Part of a small language model's weights.
Size: width 512, vocabulary 16384.
Architecture: RMSNorm before each block, rotary positions, no biases in attention or MLP, untied embeddings.
Training: a variant of Muon for these matrices, 1269M tokens, 4128 steps.
Each number is 128 + 32 x the weight over the matrix's rms, rounded and kept within 0 to 255. Layers, rows and columns count from 0. Numbers have three digits each.

# layer 3 MLP down (transposed), 2048x512, rms 0.0622, rows 1578-1632, columns 384-511
113173057118108108127136130106129118136108141164123152094118143105133090166136170083190127164138130168155058111120130206128127135085117175105123144112138073113181158122118130083149145079165129161100123124142139150149088130097107089075153110124140101120191125153149140126187154117089092101122176133102090128171101088127059111095127100080098150127132152125137104118155099093167124127099
107118152126152120129169141099188125131157103111098154162113096134159154082203145093147142199169077095121139088104116142123105144113091110123122133100136122119147076147134113107154126130114134146140120139122151139072120148114088109086135110049092148163156114141147120104104067160104111092092126167104148132076127031138137134135141147156093095040118111086103183123074114155079133159125
114143128141142129069165138113094051113143239151091128107093179141136146174170161129127091122115156099127116100125110104148141050086123139107187103130117132172114062090112150186122162125113139167209102128173104087134089150146166132165133142146113143139143099178143158121034087119172115094153156166115132092186147117051146131140111111133053114116137175089167159101164141184104103107117
124067154134115144079126173184098156133113116152146172159169145160156144185085143126112150129056099091112138132189123139065116115181103097157149085158104126137056166214122133115102120174091124166118201163170144131166129162136140107079142121108098175195138045080153173157118113155185156108166140174170088167089021153147165107120156157153112203133138076116072125145168151138074148115103
136112154106156168102130140099150107101108094101113187139138107162126147089082104082142117147110153123154127126160137204113079115125090124111158111143140174128115116134150120105104123153108121080106077127124110183125163121163098153096186136138130120158129123090134168166087152116125136133114078131092173115154107129143127110107117156120163113114134167114123105097126189162169110130105
100138156174212167125228182164174168137157136113128139180134135117208135114132126165146085103116105132117126127080155138118081140137155106158151157138173146204137120142133138134113107109161147152180167147126097099102127140162090121136089213129125170100146152095175180062146129132134128170079136099146093147132109123086142115134070132116142147230106168153116149134129101188076150102086
125069114204153132121063140139051117146124081122112120105096189093103167164148109099079085111124119082177098139116134116141136168092127108134108116088183109080119136165155197135108098172129141150122119075100099145126133092103120151109150126107064155113117165113095080163120091150111151142125131174110171088137112166088152098150171118084151161123112139117127141109129126149142207116110
139121102132100147172127127098116120156118133111106077121141138149073184122092145137121102108092138094084159146003105083115089144120137172162114149100149168163100083162096115159189138182147091159123102150063090168091165135146086186101126185118093120099084104142161145115097159121092177141092107123158107152113107168110125176140144129140128101113109116137117091137178094150129135153098
194196137129189103125165138074156126059083183195153118108119102096129124155133122092094142142137123077180194199121136155017160133109082150121135170109085099168096137135124161115156136182047188157138173152172087130156115104136105118162111154085126100117108114168129120083174132136145141136134153137123122190159115060120138117145167106099111130169132145101104100184117118123097132174077
146094117157196079099068088150182134130139121152133104174134083166029093135091088078139183128137117127135077102125137141143074132145120132170160160098140096119109096123169167147113125148099076149109101075120114090109163166143090117190153102124154082182136139135136204154142119105154080117118105104139081113110118120134079127104100135112117089141126163116155139119152128135121119125168
037153100119168112072164182175122148105124116099117177121087067172195134153106064138161163166115099140127102094078106103159137133088164134183095117119092089137109054091111115132131055095107199122120083171114129180132074109135175131157142114133137134045160036208194135129077158175068117055123095142136089176167126094099174076177123147186138069134099153097123140087118137199095114171187
089086074104146151095119103178129109127141096105131140125112151139141169124158089151116121138120119101069174126149139095121096151125120156110092123141109086118152157122082179090109123109150117164155169120102155105125149131110097100117165105169109135086106083110130143151116105144126187114081138136086114138152126066097130113058189059072085129142139092109116107131139133111113066155109
109074060163120095123171082058147111135183085082085109044179101105101182131178115101124114114081116120126135175167169132149132138193160125143120119136127121162111170126133116120106142102141134152106138216127114113106101111149129105139151165176105101123098122149124145104168119198106130108112122116119083169126141122086133206125137100181169090102111117187152147093146109171149196095176
071170155123128088108110118164155172170151106159121136162127171142088129066131085150120108120168108099116099117130207146116094199140174105117143122133135133151160080136142112099152073134097095178110140083122195161133139087183096137119176143100107119150135172131142113133123146097109085117117125148088170082154165077155107159129138121065153125142151161147165148166137113161159136166101
122123122173130085136105131132145196116103116112126026120096116146141139137168102198151105143124144146097133148141125131129139182125128111110108124101065115175099130110164118144199108137104151149178101159149164083092140145161121090234174164085147130111112137145149174156122109137161105148061103141121155137177118157110099126094132124127159180143150115135131114136108180111097096175144
201128148083138085102119161115099135130144116097099116101114140094138128123111120122091190152105137123070083096124145091117093065132130136118112115101177115089164105150082069156141095108096078126141086140109175151162167078100147137105112098192123114112103187188143117090083134063123139110156224141113146150162128129110168182134174111192185124140147128191130046050084140171104158166186
112059148185121163150120107082121106135062131136107116133127133186058110131133131114103127117161143166161081131152093175137138122143142079163116104153106123129156081108163111068098128118091145086158121110125174117143124098168119139115109113155191149126138157101142102126150124108145114127133116147073108174112137124125135161142157102114188154196125103145130116119160187161140156096153
124127094132113077123107085169177099112133193129115110148085149098117137078097168128123109090105131150132124098079146129152143122105116092099136141154139118153108175099122144103057056170157066129116125074152121123159152119139120162126158109201052121125125138142115165153164108125110133136126106150164117130074132149042117116126099129180069154129120190142170154062080160126130152077070
126163153143152184054139092180114166178136144163125147137124204120140108161177134143100152115141153174169090164145157094125145163158138214145162111091017135067154157161082088063139126062137131089118157164085109149128117077073131165127172093151119140185103097133205192120122189130105167128138122093123171085139162100170100104124128102127112059221115047173140143108103109118094100170100
170152123117064134074154206121203119162135122035097132085130128150117165112179110129133108155140158145133099106097155136113180162134093139097109144088135089088135081142115115087129176162112138130139142127136111167154075117137108159113097071122136138098044137088179146093125131089113094094080104141131118118172127120111129095149154153140108120156094099142084169172136092187208134214119
106103134087151148158110122138110147162103136177082094128127174147073134107144162080111174131124099092150124158120186116172153080138108134081106126122194160119088193137098071089109141188108110125090121155117146171144138148145123130102129125140097181174162125111126155140142196086093135129129116075081101099151154104153131140133096093145091102128122133191133084081151119090086110139122
115128123196099123114127104173164098139131121136118152108129112123092148042146159170126186130110064112152105141139106097187139161120112115146129080126160150136151192191124176069131100100161106141123139129111134167106102198139065146150133093139168107116173093116128142105059159123241150117140158118110157142154079091098111130150096131145117142068115138111190094124127156129178126158121
117140128159151134136152103163094076110104117167140168133108175139158141093171132093130120036155201103128136159157143103134138129124099101162122116086137144103130138166145097123169143103128107151107115134132110135180126187159137086156095108105111107177087102110159142111174162123144112092115163123128130153112164145099101093125097062119103126139089149086143124199113162093159128118188
123110117116117166147135121105117130070174148127148110074137120107141145139089118142125152145114061159112080162069119167095117123119111101107137120145131147146106170147151125090161093089158126126136130116090116112165178135127093051062119093173141128166089075138192148125161143115111144110086148181134154185154117095117144109131125116132170131125094136126107155076128115151127098081104
124104148142167071136137133134161185128162134065046112143129143106154099150176154161156071187072095138133113066155134096132133178174180145054103065105111112151143096151166150124109099115063214140127098077116141123181102077116086136073184107078127147109120146105132096096131141166101159119112091147117087089164147056138142109105163160106131137195162039071134152110074133116105081169063
134116094116112144120132107122115157164104112097173174148128124100148129123102180140117105115147142133075160087093127112138164202145100073136129189158107115102118104131139142128121156109120110128086156180118196119127072149129106130096125117130086129103097074133144168116096073094078135113148143133195171137127078126150106151162127139122151189096096111106128146146110151129074149178164
131158186158105119131151131107168151196152097095134162239192128137145165179063114122099117086116134139094148106103126152214168099124096089153108107128071057127157127105140112120103132122098117161144111107137158124102085134103131146165188097111136116130160137139136152104115174101103135147122187146113110108160121137080144160123178173154122148119189078165110148078154149141115119109116
098075073163172155140167164135103083167136124111153148134139160127110137118134149188164123143150176094124089092161094150133110121107156087112123056127107123110115187112115123084123102075167154138155128086093112132122104156138113091151142117092091154134114093155163134112145117141138107161153141162098150091137122098120151144144104106123124132121146160115137143112118106140087152117137
155088164155129152108103090115127093153204130095115117129128129103104158166142073140192195150118154093137132098100136154131148150163069119135154116103159074076120134097121091075127096124166094124151105125138152149150115132124096103085189084153140149128146120098193107166104168129099114148143118199074136141148131136110099089096115095121149145195157153128139169151095083132122118146140
165109180129134120082111189124154143074154130090050179112199144098100140147098160129168158110133091157211133118146149155070146115120100121124141191141106105143204113185120134082156104134104133142149120140127176154134146097197148114164070131139106141127074157102129169096061131145118168150087141165160107083109140084101161153103148121104205204153059127157141057094111115084140104115144
136132141111137168095155162147153145101169121184146068179135143146109108116136136122159135135148130185108105102088175135169113119084157127158171154118105118139132160081137125102099147113110111104150120109140135136157100130148117139089191098070120106142081192106186082076078180067120146124132148162156113130097107126145134139076104163091131097140114106113157097129175094107166186143168
115161126112122121170118128046152159101124083125092151174140150115106130203145114109086153121155155159153073162103111178108176112108122140122110156199139140123144120143096099090141150116116099051099148140120076108105119169145125108152165060143133153133139070106133084106094136122130115124156133056109143129157084143152106195160153118146165143109113147126181173191142127111163134183168
138118097174151106089113099174151080112115130110129126133086048119121151120159141179092147108136151139112102151117145116160127123153179148109108154135159129173119192129136119124061126128104147133090149157140086149082126121164119096146127219153133120128093133115090120093137113163123120172126081181099144113151097203141119125131107148137145082125144129120121144123101123110166162116125
087132116134159126095114161102186132104157123115069174053178181118255204182165152029156158102164145137136130121136166163126153130181136113133128113095108129094170066128096101127143117111149095092147131103140147171104127156098112138135097164104153137141107096102129123158185139112127076144076095094138065102165147133133159117078127117173214120159093144085198150089132131133168114130113
074102155126140097163104117088119108065111137120123194121152122119089103048076185150106147170148091055138136129145173137094193116156143152134127124084137122179140190130187145107091117115165142166205150116084114176142129086125092118096174157119130160162141162124167156154061126092151091125048130113096096145094121120150112172115126116155127069174182073127073094175128148144136086148153
126131187124071174161106121173112118091100121105180115131155157119098119059168105150178095127143113090118153115117122151087146154147128125159121160147117150080070195123071120101111098103096132058082116165166139168171115130149107132121126150167072094123131100106085172179091200155070172137117075139115119142079112081146126110133192149099144140139181126149137108116102232115171079110147
160061133093171069107052113109133089110177124139115116109090077087169098146134113170121145162172111118186100114184110143113195171149189095134160077095134111114135149152172142101133139104135106157121176095193150107126147117063129110146090064091149149155081099168112150132146150077106145157132170076144084184132073112178154123105142120157126113128169162169095109155072106114106177072096
173152161176131116130152091154162074101098143184188118134153160113136065122127087109133140191107145141133133080134162161096105116086146095131095155086167112194179150103123148131128121120119076119147131133093141093110125130141139111157101119107163140148179135068138170160162128163094135139175132125133068117164103147084081201145128089151093157089099087080154113158132149154120126080120
118121082104067127102133044084120176071204077176148085089094161153148135138126103082078147127078163136071133127165151108083131163065153103141162118102143171122135094144089129116169156099160095086114126108125100178136192150053174140157129146135165111096054114103131128114134197110094114149123088144102162126158113137166155134119132109118108106128134150159143140207160140146149085052101
121092118119113102174104106199142089148160139125122069135088136197151152137114095089123109139118143123140080175186118100112067099159120140173114199061121090180114097133080156216132172105142121131097130130169139153130179164143100155160096122135183096164111138192151056217153131099099117089134062120129126177148080188144133130134076151139162115205177112137138135142089118188158100090160
124116212141088145127103104094153166103147186136117157103117167112125107139108102145076172114146167104094140100077085130146093118138045111115108117119036058093145102172146203113150090088088145136170169099067198088110097165128149119139148165142116053118160220132146128123109130116091202104053103088159125092169143131155156132143122104105173132043142131112183169115109164123062090145148
148124150166150141148165113083126130134127170134121057105154149107118134106122114202081192084097084187146104167140155106142079104085141117193167091131151136143129140168128058110171152137120087134119146155152151115114154095163146128128120099145191071150088121091135089100139115184115107139156140143175166147127074148074126098116165174145167132106116113124110078112132117116113137116133
149151077110093195106160150144112113175143154140154113152139063129155090172075159150146156168183100133160097098131096148068155125162168140132134160088180087134060106132200103163137104210170123126132082126072095089101098108167122140159105152108146196132120150169091103142138089170119082162181145147067132116166136197116101174132090138107100093130078132145116202162112068215133113144137
115114205091156072113140120082120142156121129098116167139143083127166139124136116136140131115172121123116144145146126149158138106103123130152116119191081138166153128145125154101153142084124109073215186172093101100157068132105124143157106122171118131176157146136146138151105137132175121111141109131123110131142120121197151159128164157104163165080118103108144122090113116149122137138143
139148094109181140198139154124146137081097136092150102123155151127094162108166100159180104137091150190149073157100134095115104168185085093137106150159114113126134115158177142116100168101137104097153060163140148139096137154137092140082129146145117151129123151127134159129134166126159118165114078125151099142090125145122152145156159139141090177120128093075155148103118126186110158111131
153132114146100163175071126082146134079105074087124130114114183102188125125111085176100174150128123112090100140100089165107180183175122147134075059091130118088173162114108069170150099148071097140133162141129150135071116131102141144157115126070170144166137046109165141138135165151117064144111199124118139106127120106117095091111194122114143157128152114096192224111136178119158019192113
108114091095116082130160147118188132167067174130108122142116147094129063085156086133148136127104141131106126156141156121069117086096159083119090140049158113110157081144132130153127114120127119141145125127128102133086107135197076159093156088105120107090118097094191145175150162173154138168119117136115127090211109142158145105108122081153172180101089099182160123155186120125141154116103
095095170164033132109109119171128173138145098165131074105137097117131116150144145159132079160136153136183098114150075124171188182123125094141117183121125161186143076079126170179143143112114122105111136082114123140117164121113143144082117124158153119119136172167099144130135174080112144141238147114130113113115121111147124141102158215123148117123131122149175129084143202125146121192152
156161115124150074154157154107161107123139135169139109116156122123137057162120145098085171126107089094138127089142175106120103130101186146120108123156104185107140163117112112124129140146143103095080118112107109163157151107121099142134103105126110116114127085152122069130137191136111106149181153132168102112073133164117072109107127138120117106121152126097154168090123103133135132131148
113120174109135135073085127148136068164143134073143108095138100140135115121137140155102128120108195100161080068077197114146109121123131084121115109130105097087100138153153112084175109105209103167112108163102129113103117153111152119148103083134202158083127067182090165085160129123148075123087167140099144126164106091130110123132184131107181066162111150086113140094086149181104137117141
142207143159150141137170118112165121111056128133091114129148103174135108125152124121119144097157104076180102114182123135128137138182111134108147171152122162089028131127103157080120069047156172127129103139151109096124129145105129147118115076095108098153107114134074047067179140201133132123098156089149073136133102164138061148116132152139139148086110125115090172135103160068115085116131
148153140107146129204080098197096114133191126104095110133149157158137086154137125131191102124165100144133165144102153112082092080139207097117125134186166144060154147123130149097121143075141138182136092088131069147085129170081159138135100152084211089129114145068119153159108158097102159141100103156173120156151137150108117100138142087101078131098085083120074088143177136102186089109120
083110116127107176058153154127139081103145090140208106144124170161100152112152123112122092161164183143130116105099173160102132132169083159107183128088120132169124191097147099128149106081141121125141113131098101090138133087181147138135126179156126127101089114153149147163159178125053091105169103119125131056096156090146126118093123143164162154069152154144060085135110149071188108095130
146049100112101114207141130070120131188109094107138115119140122109072108107069139174114094115136137055126137111079099136148138127143154095113127071116113151110108102152105177136110152148121142092106051097088163121099120069146168161166135128148165101149112165128111075096165115148140150126056091120059102127127124121142149174167106124169158134068166151103125103149192025135136120147055
124147152171142131067179150106130073135158110137160131157130121141104057089136115119136066170104133123147158145176110106084071122070137105130128151060134116088162154104143124112141138174128162181125153128143117100162146195146118164137175091181167115187134102079185118104183143174101102198148118126176124099137165117124125105143133125124076142118135127113073124099134163134148063144181
# layer 3 MLP up, 2048x512, rms 0.125, rows 1579-1632, columns 384-511
144128116094195189157125127121106156125151047127105156142135114168075109172149139156128109130188117125094099125070112168076155159122102141130132146137182114159113065115102100206051129175172158128107158165141081127124153124144116107111207144095114116231145151094122170139116066137064125101103098166161144116065140102162108083122165175156115102142152162126060116186085115094130129131097
107119142141110174132131111098101065115167108122137058128142122110080092117146182139063127157188054114206106165143123135142096081129130073154086115107100112134116096110195121183071126152206121141139091116118087176097117075151112092199199187107195150196161096153129109105160194113165050163129198129116095120111114116157103171123131140098153111157160170098135123128107094186110139096171
140115128156132114090123121147127137147109174148087140154149077175195083173175151126163186140113111131087127051142175076090108114204061153201118132188119149127173166082101126172181136128126174099142136156151129169129137115112119076136124142127096102136136158087082151102131071131119106110100108139125086113084124127157193144146107148094105161084110108125114148055102071104107108177115
157091190132191156135170148104148119144157148137125172117148109170114105137135107129131090100103132183192113128165145148121131134106127141108106114133152161161122127138166108138117090060141125175071063088097104140122113159168078152143148128124127206118104087080117127121146148154155088132093162163098224145174158103064178094122113160100096110145148133125192079113095116127177137119116
120114164151140125167188165125184141152171179172117097131135138133128132130147079132139127112137121154123152134071164169134123078124125151158109179113164137181113130106094091204082116127150168142159150159118118109114145133145141091126144215106104149089115106115184148120161151144090178176091117114124110097132076099107145129167073072134127153157154083097129168126104113188105192151068
100153106073160133168133103126102155081142110116144095108211118123145097085107094128218110213145166154153145159099143117146139151135114107076135102152080161047172125125180075123171118160102163084137091131107143126164107116168118107142105114105136077147117106106124160151140151129161083120151103146106102014120094124136159091140116157118104243107112183099119145061126145170117182128143
133156194136074137154105172126130090115117114189116099141084141144150095157130126111197150138102105097098153079147103113034107173171122112190154099112132150132101060190074103125167091075100161087112096142106109180116139114121126140135119119108115124125107102141150144155106136128180091190120186104183119106154144156105118121119098118151147143192136165143142124093132142101124117128124
141133125117168093111138125124132116091160117152119079132098119133090099151135139133129150074132120100182056108158112165146151118141115090097118102098115135095179120087126122136148103162154126055111190162120123063152097099142129118102129156135135079142217131110122064148095165090140137079157100123159177171095124162096184110100112098149120105187087187119116187104208073112164168144089
153118165096098149148164090091118139132136122186124100172100066165073115129070130127133126084142160141140127142076117113074055140155116073143170111145121129159107115110180167113103090082105133123101083140127058110137139114073092117133115155165196087127182128155143098117137183123164139141116119057110127158107125206130100044158155100102148143097138196110130115161110142186103138120147
113064110142117155114153135131167159123128100115124153133114154207129147162150129134094103082128100123113139108130142154125094095138164106143087107098133125094113112111154189215157095123134173115111202112158159104110122186103160140144121138133120113100216127115122144153165152096095128111168104112029123171127133128091140104180117097120111146139145137129091153100174117098155113111093
111170097131086092191155132111141079135181138153121164088145164168165105175201077143146115130111074051156183143165074082140131139142148098107103126145141155127130134156143138148125100138163145129093095176095202105161151144078121153129164090139140094092151145141114116176142204165127123102143196161146125120113099091113185171162188078110117151135142106112111126140105155080119115121110
120098126128118121083153165082103116160103130120150134170143156172133141131133122149147126144096121191143108047105150135203083097102178148095078136147152102114105125138161089095116126150093162106173130196192156108117136152152139084107155138125120097123167151195132137129139098124092118102104136204136165105121061138073096131057145126116100175162154178146221114103090102131162152125110
150147140122106149123150100203170175159128171121142095127134165145114103137160167158141088149141132069147146151110125110067108173190091144148129122126116177145148135149176133166110114075133149147113104079134178164074103061207071135191067174069132162189100170133089116145111158161148117132133186139118158166146142169116128117131159188119129147109163049125111091166132149111098134163094
117084103104175116143054162180138149150128080105186162111111107152154131142092147131121122143123140086108074095171089113141126115086126107142096171121096112161161133164134136165124097094161179147179117163154091131046154143091140168128182152153111144181138111094087103154178222090179106146120157211197091172145139139120132145128157090081153146104164122096128126161067135113120133119107
189149136117152135173112117162069089117119142172119128081115159133119133103092092151101098130136114159099189099071077106089109062143174169128184127094165164112172113144150127144089125134157135099125104154166195117111140086112102092144142142157117180127152174092122087110164119112140151105177096131127121149113159132116158113068101126135082157132188141093094133121107103137103139132130
139127124170164110095107119104113161118157187193134136118183087134179162122109191194103093127157135143134138125079157135130134145170169155103084169129090141143112092156171133143089160162180101137113148111131145121163154104138160094117162159133086111088106168142138136101137092144052187153092124152121116082191168138066140176145155087157079112058145128175139094126113110143090104102099
091144138149127098114125011145124149156144122145159133148139098166091128137115114129127130093091136137143113120183146162178043084133103169148079109157154118131112161152159128199199128104130128158164147090091132117096106090122148142077104123112144136086088162184126071155176106147069103049125121088121116137165095156138172159157104119183144129147151133151125184110100092108061111108118
125110122157111198151170088092122123134083123232113117196112192074135123119142119133108152119067060135171090179130139070156103152129124146158086133081161124110113143150078122143092170135125166120191165137087098154142151135081106124139072148154133113117146103128117093096059112054076118174108115116178133146132094074141056156085101079173123114106082112153104159089180091063124164143120
180139114138098123162174184121070124118170115170084114177114084090093157133076143136182126119095104147118114122147145143072124054147161073132138169103150111066121144140115144190121166155164176119131144108116117056151093113071141129124129155143064093108159150160123052084177120115098158084138130154082107143162111142090100178081143114136109165093128146181134107118168136147122161109145
082106116146167143135094127128129152118111127126148067111140176171116200084135159138104115137162101151166142192138165103149076146178116100173093135093133086131091175143049166140109168149191142115122094144067127179194113138160116147131156130122082117135108094193099112147151149170114168123145112151158111081170158115139154163154118118201112156149131189180128081076132095166094173149113
097090053134160112122142165198167126119114142099110145175116166175121178152134172115051166161103119166168144147154089137145130129094165088187119082105198159166127142153136133144087157143167188081124117149103132167100073144108109180125104135146126131152157140112156086072064137128125124159124168112107149106145115169130108168118149104100180148147124158114062119139086152109125165137141
210101089149099140151204105105130096081132112113130140107084154093107149103149090093110094114108129075141147119180105148127120115088122129164138162083131185169134159127146119099120113147167153133137105144150150125188083107128165100092166147126106139088106160115104117122152085086118084138107108164127158149181142173148169093107119110118144201141149126123088174137120139179122176144110
174088141170137140149159140157184160154127154094153161188107186167197047107161168121158116116110145115085113146107193146146117137140153156124155138159154104126104103096174149097142123139145106095156117099060128121124157156166122085135152122135072122131103123187079158085093170077110130129159164103102080153142120169149095207149129107133152121106082157138139125124087113098160090153150
093133124166116159087065182151147153113062126157180100070150120153097144122128076174143137109147229133090155109085110165116106102139163198128115101111096093095094141121128188158099158164044136133083121118146141130225132133145159101130108127204122182109153132119078136116140148118127160172158095121143147085195033061129112109091064201129103090157165138142114110189153089134070081130118
097157155127179118138139133168180057112086137103126114099137121172100103112103094170125139176121123099102131125060117114158102129171083135172160112157146077099068143146148068092132182159109084090087175159156167119110085131134141087140103147163119134131146151116104148165124153118110121077116166097109105162154193079147146101120081137096119120143149133134113116150083180099143087133099
133110124167127137183047141143104098092049139126162086163106116116098065137114066170079125142181152122093154122183150107106150160149092082142139216132130135110127064168158140101127198110128120122157206150124168150181124155147144118094150148115120119109172107092097151199156078122074129155159095116112125105107123124179142073102120147183157117154061076094127149109104093117092109144122
144113142139109102120140133127089071126109169129154115162105189132126120104131141161185122070150139105155174111177040104110104158116154119135053115125125125108150168126094122127118113055115162102134143176114119171113139094103132113101134113137142146103114106138128150159124111135107130131118128104120198134084138167100118134130124091142110143143190126124121106109119158145103099142104
204124216130101112130165118143123133116175097110138142161167126114095116176109130165178149176149102173101128089126134110171183134123150092175134173099126096134105090128118181173133067151143174102137128114193120133124072117160149124141172128143126117184153190099139123191131145126104210159113159159084082113111153132073124156055169152107151119165152202164151167173104123083045132142114
121164148178105139159149162102154143096066113136169228119128142113137121118130179148116130128142166159120209142155125119032134052162109097129096186157118133137078116192148159241074127145177207115114090184187196175118108093044084170078116104156056108162161066155089126113097141062157135148112093156120162127144101188130172131119153127116170142133146122116117110149107065092117160084121
161145187158079124171161099145130126084165149120141129119127113121127094138196102136074129124142040102091126077185121141096171140184175126097175085144125107162113182117084170123151235110117131171107136156045105173065161120113182140132092124103131066141152115132108129144082072112164130134111101102156088162108221095116109120123184070119113120087156159149113100085125106117113080130089
154108151139113152160137136139150110150098120156162140140053142147113142075102109170056175164146153209089142082131105184161127067157112167149152126121104105117135152145159145146085141160156125070163145125044184134072150083117124095102126168126097140142116052090122080156120155101154179135115156087178128170133160159078072138121180135084135142132101126173107091135103110127184097103174
164109102113159108073153100102127158070102159133189130116204120161110115093120144144162167100138155140131165114112117109102114187147132255123088171109126101060089116113139127085125135103124118156161101158117145114138135164163182131113148114169132151071139132108155142136057121164232161129127100124103113167153136102136143175160121059156109117130114077203102129045133120142120166143057
144133173087117153086130099123123108124043163142163178176107133138154123152164186110132122096135156133132085178099149133128104195113144207106136146172165188118165067131138093114087134130110117109149085136211149136118136113085133118128131131143179149126161071130097102115101115183130135156111115091132120102165167175172184106131067136182193086083170128145194112156170175153135147124095
114108144130123126100118087166129126137163162112125167101087096048078114129102124110096132154149112087131197180157112178123143179169141149090134114116116105179132183121130107122077155138173087171200116123172148122080148117093172168050129168115094165118183165167125124189092074080095156154136139118060144132080113148146118171096114118093113146066182108083124060097128115135155174165169
117149153120076143233145118110130110140119089164149098099106172133121142129087144078072129127118155120138171199192134154073172149121096174167137139105134123100125151108107090166164129089121105173152095099122180110068135103139146164068138133129118121140093107098122165163107116149179151150091107134140099164131108095167133150159074165151129107135097155071053146034106109141111106101112
155116113171103135164082148098168122075205127084165089127110124100126149127123126179157139146129152106081124111140156091102191102134126133087086128137109134177065107101122095176153176117205172130146090079140109118090172167137139142077106127182123167091106102101165153141079100079166176100195118091105162143069149070197135114105064080119148124159154136121133092071102174134116097139091
140158149118137080051127070116093182110083165162043144200139101141099086101112106191150157091102131124115096145112132101168095183109127093117116197142152161148154098099102101111158118140102135105142079136091104159097124163098147146124143068096126100111125181141112137053154150127091098131119099159106139108114183080063095155081099117130126115115134128066127149186102136098146150156114
123038145124147137105072117127137177102122058198074132125097091096112143111118097126111142061148136114178146093133110102146122155078192104171134092172123171180143133187140149170151174146154121119165154124093084204053058148128164177126072102135206068210172073138125130086087159143076102136121107156172170088077069068142138056084112058123053121114127118168112117150124141160183124092117
112132136143133158113147152130173117137145156170132135167102164119120101151195111125126150096096155125088084153149114115165080139163152149097102143169110113189156101110129090138169154164098106187164129122191218139123130107134130137057161154116080134140178140144112142174166147167077110068133198141116161102157146163175124126142094131155178095046123124100160151132091166208085122157122
053141137121117143093101082160141136187153164127168136077123166078143130149168137151123168139164125121114152145069066071155124126089108097151168160164123111163108119129133107054089095130101158122160063131126138094117177134156122149130190116189111104043116114166112130092114124088154170169120192090160113138145161130142081131125138073123134099112099114117105139142047070115114095148089
139149154128162149178156136122149125167151093112083113169083137141160098087111142126102130082173148180122129093146137145138111160158129156125111121161164170144182164136127109117204162109087138142108133165110129130142095148138152112139092127145155140180110099098081139148112151088142145146170166112107115088099112128145112147159160140145146124143090155137116115118083119121100092080073
160094187124118235108129158153117154117109150116119125087070123141099115174099086139102158095099098177186144123135107142098184109123087147096107065065108107144101161140117192152126113122125079105060085111163133140133112143135165087168090139160173144107154160102125108129126068217121102101099144145080158124173177138120177164145145168208158102140118165127091126091133139074140129175116
117074139093200126121087114108171142145131120077155110157152083111151085156106119082101132094157108109168139143155099046115148116101155112138091165150104185180123153140122126148185143107164125052138148149104123111111036127137086174110126168178144168197150106096138140133086100142085121145135169178186100120154121184176190161090175144123159153130178110179126112075185149063125075086127
169150089217067088186149076157116191163090126142136210138171153164154150089148116126167116163171141128152182098164160096099054190156070143120143118215123178126102128122094117195150149171133162101091138195167128095145099091098108152089125147159129134132167163080082144165151101194128126172152180150085131172158130159137120097070072060120169112080140104093161112165119156113156144052060
104110131143149172072176121122141153133177157150095088136156106191129177147128127118107072098112126168146134165087139098096076134127114165107189109076093105186106112144137100135145140150184096159212113145113128096074131133112153155145097144167119123150122155168147135127213165196172170106144051103136121177093182163104130093110124139118137133109105131146069124133049143091103150097087
086123146124119065113179157167184138184092131102105090159170131105124120131124103163116106097153137132137047145118078131105161176122201144125065167128144152118172107159101115162105109123075192106146126129124140139121078101180145154151133132137163189099113096113098165184142075096086108131148134175093148102155174169181114198139100116139124126191164097125165110163109197149135092109125
102140127189087170126109102180118177054145131135203138167155103134140069110093095199085114135101106140114086072159134164081112148207107094068138139111152148103126132126198178134098121172102080159121163138107154151125054125133130106128127133111086110137123128169079147102093217136142119076129132086123101102171115098112084136149149124111162126148120120116125142134147156127154096090096
080105079100164103091170124119118162097120187085121102215093174196138150121135125142217112145107130168126151148106141148154116107104104158109157143098087119144116118095130161155178150140104111174188192169158122129135083187130132138146156161166142107109101165147105139113170057136105117042082114129116092216162159067135142089138159099152142095102119113108119162103150154135073167063142
102093184134159125107102126146120163100145097084141137129142077118125117122118145126130101048073175172162110117075136149109156178147114183115128154084153115175088115117144103074088125106130161177121154139126156171123138105110149138131147083126102114153153097122132105112101065164058145090124104064136100162095146083106149134149090129090151129204162198135174164113113080167137153129147
119081057128140138128137105147170109127084129108139165136103080121091159163103184144114137155161095130142136159164173132160158166117115114180054129126092108100135166097129062139157121113156204097115084086109124132114184060104125163112150102145134103167096086132123110176109161057131088098039136114101128152148127130116132111086155142131140119166105196061102052128100133113079120074143
116114178165060162184057089145123159114170097076157092137145199135160122133154119103154125123120135127145123101128099120141132087119131105119170082207151168121136142119130154111161136134121172108112121143191070210121112074098186120079118141079128081095114196133168202115129089097135136080131102104137165140118114170085177154122118091163097130051183067096105107027116084104145066097125
101033161138048175104142114145157124103091116074140173143058188145162185143067138084071154112109152162109178100095158099180129145180148115203131175122107095153070158075157119160103177077160124122151146091139157080175060115178077144088102151167100097160155101130070126076105117068118102115120129145165165048124139114134089120095141141173183104195112158166142098126100090137099115131166
068101108144125140122026156132100096093127112100097158140163118123153123124154105173147160130136146128118092162145138140119137151110160108123128056106159125183186107118098110129057140157114175122125153130097112165096162138167110192111163183154174054117128119089135138094188100149146123109137137146104103082158149124137160146096091108157089141123155170099091114142098163150133067068167
180123094209184135105127133113116139094107156154115118117146112171105069138132136119184114073088159077105121132140095141111083106118093109134143146144073159122159119134038091109110100148098125118132125208133127098129103162132169129079159099119182127151092124139130127139136069135171115138135155145161133133118157114092137130177165121115129136109104137170119079071142144112095131056090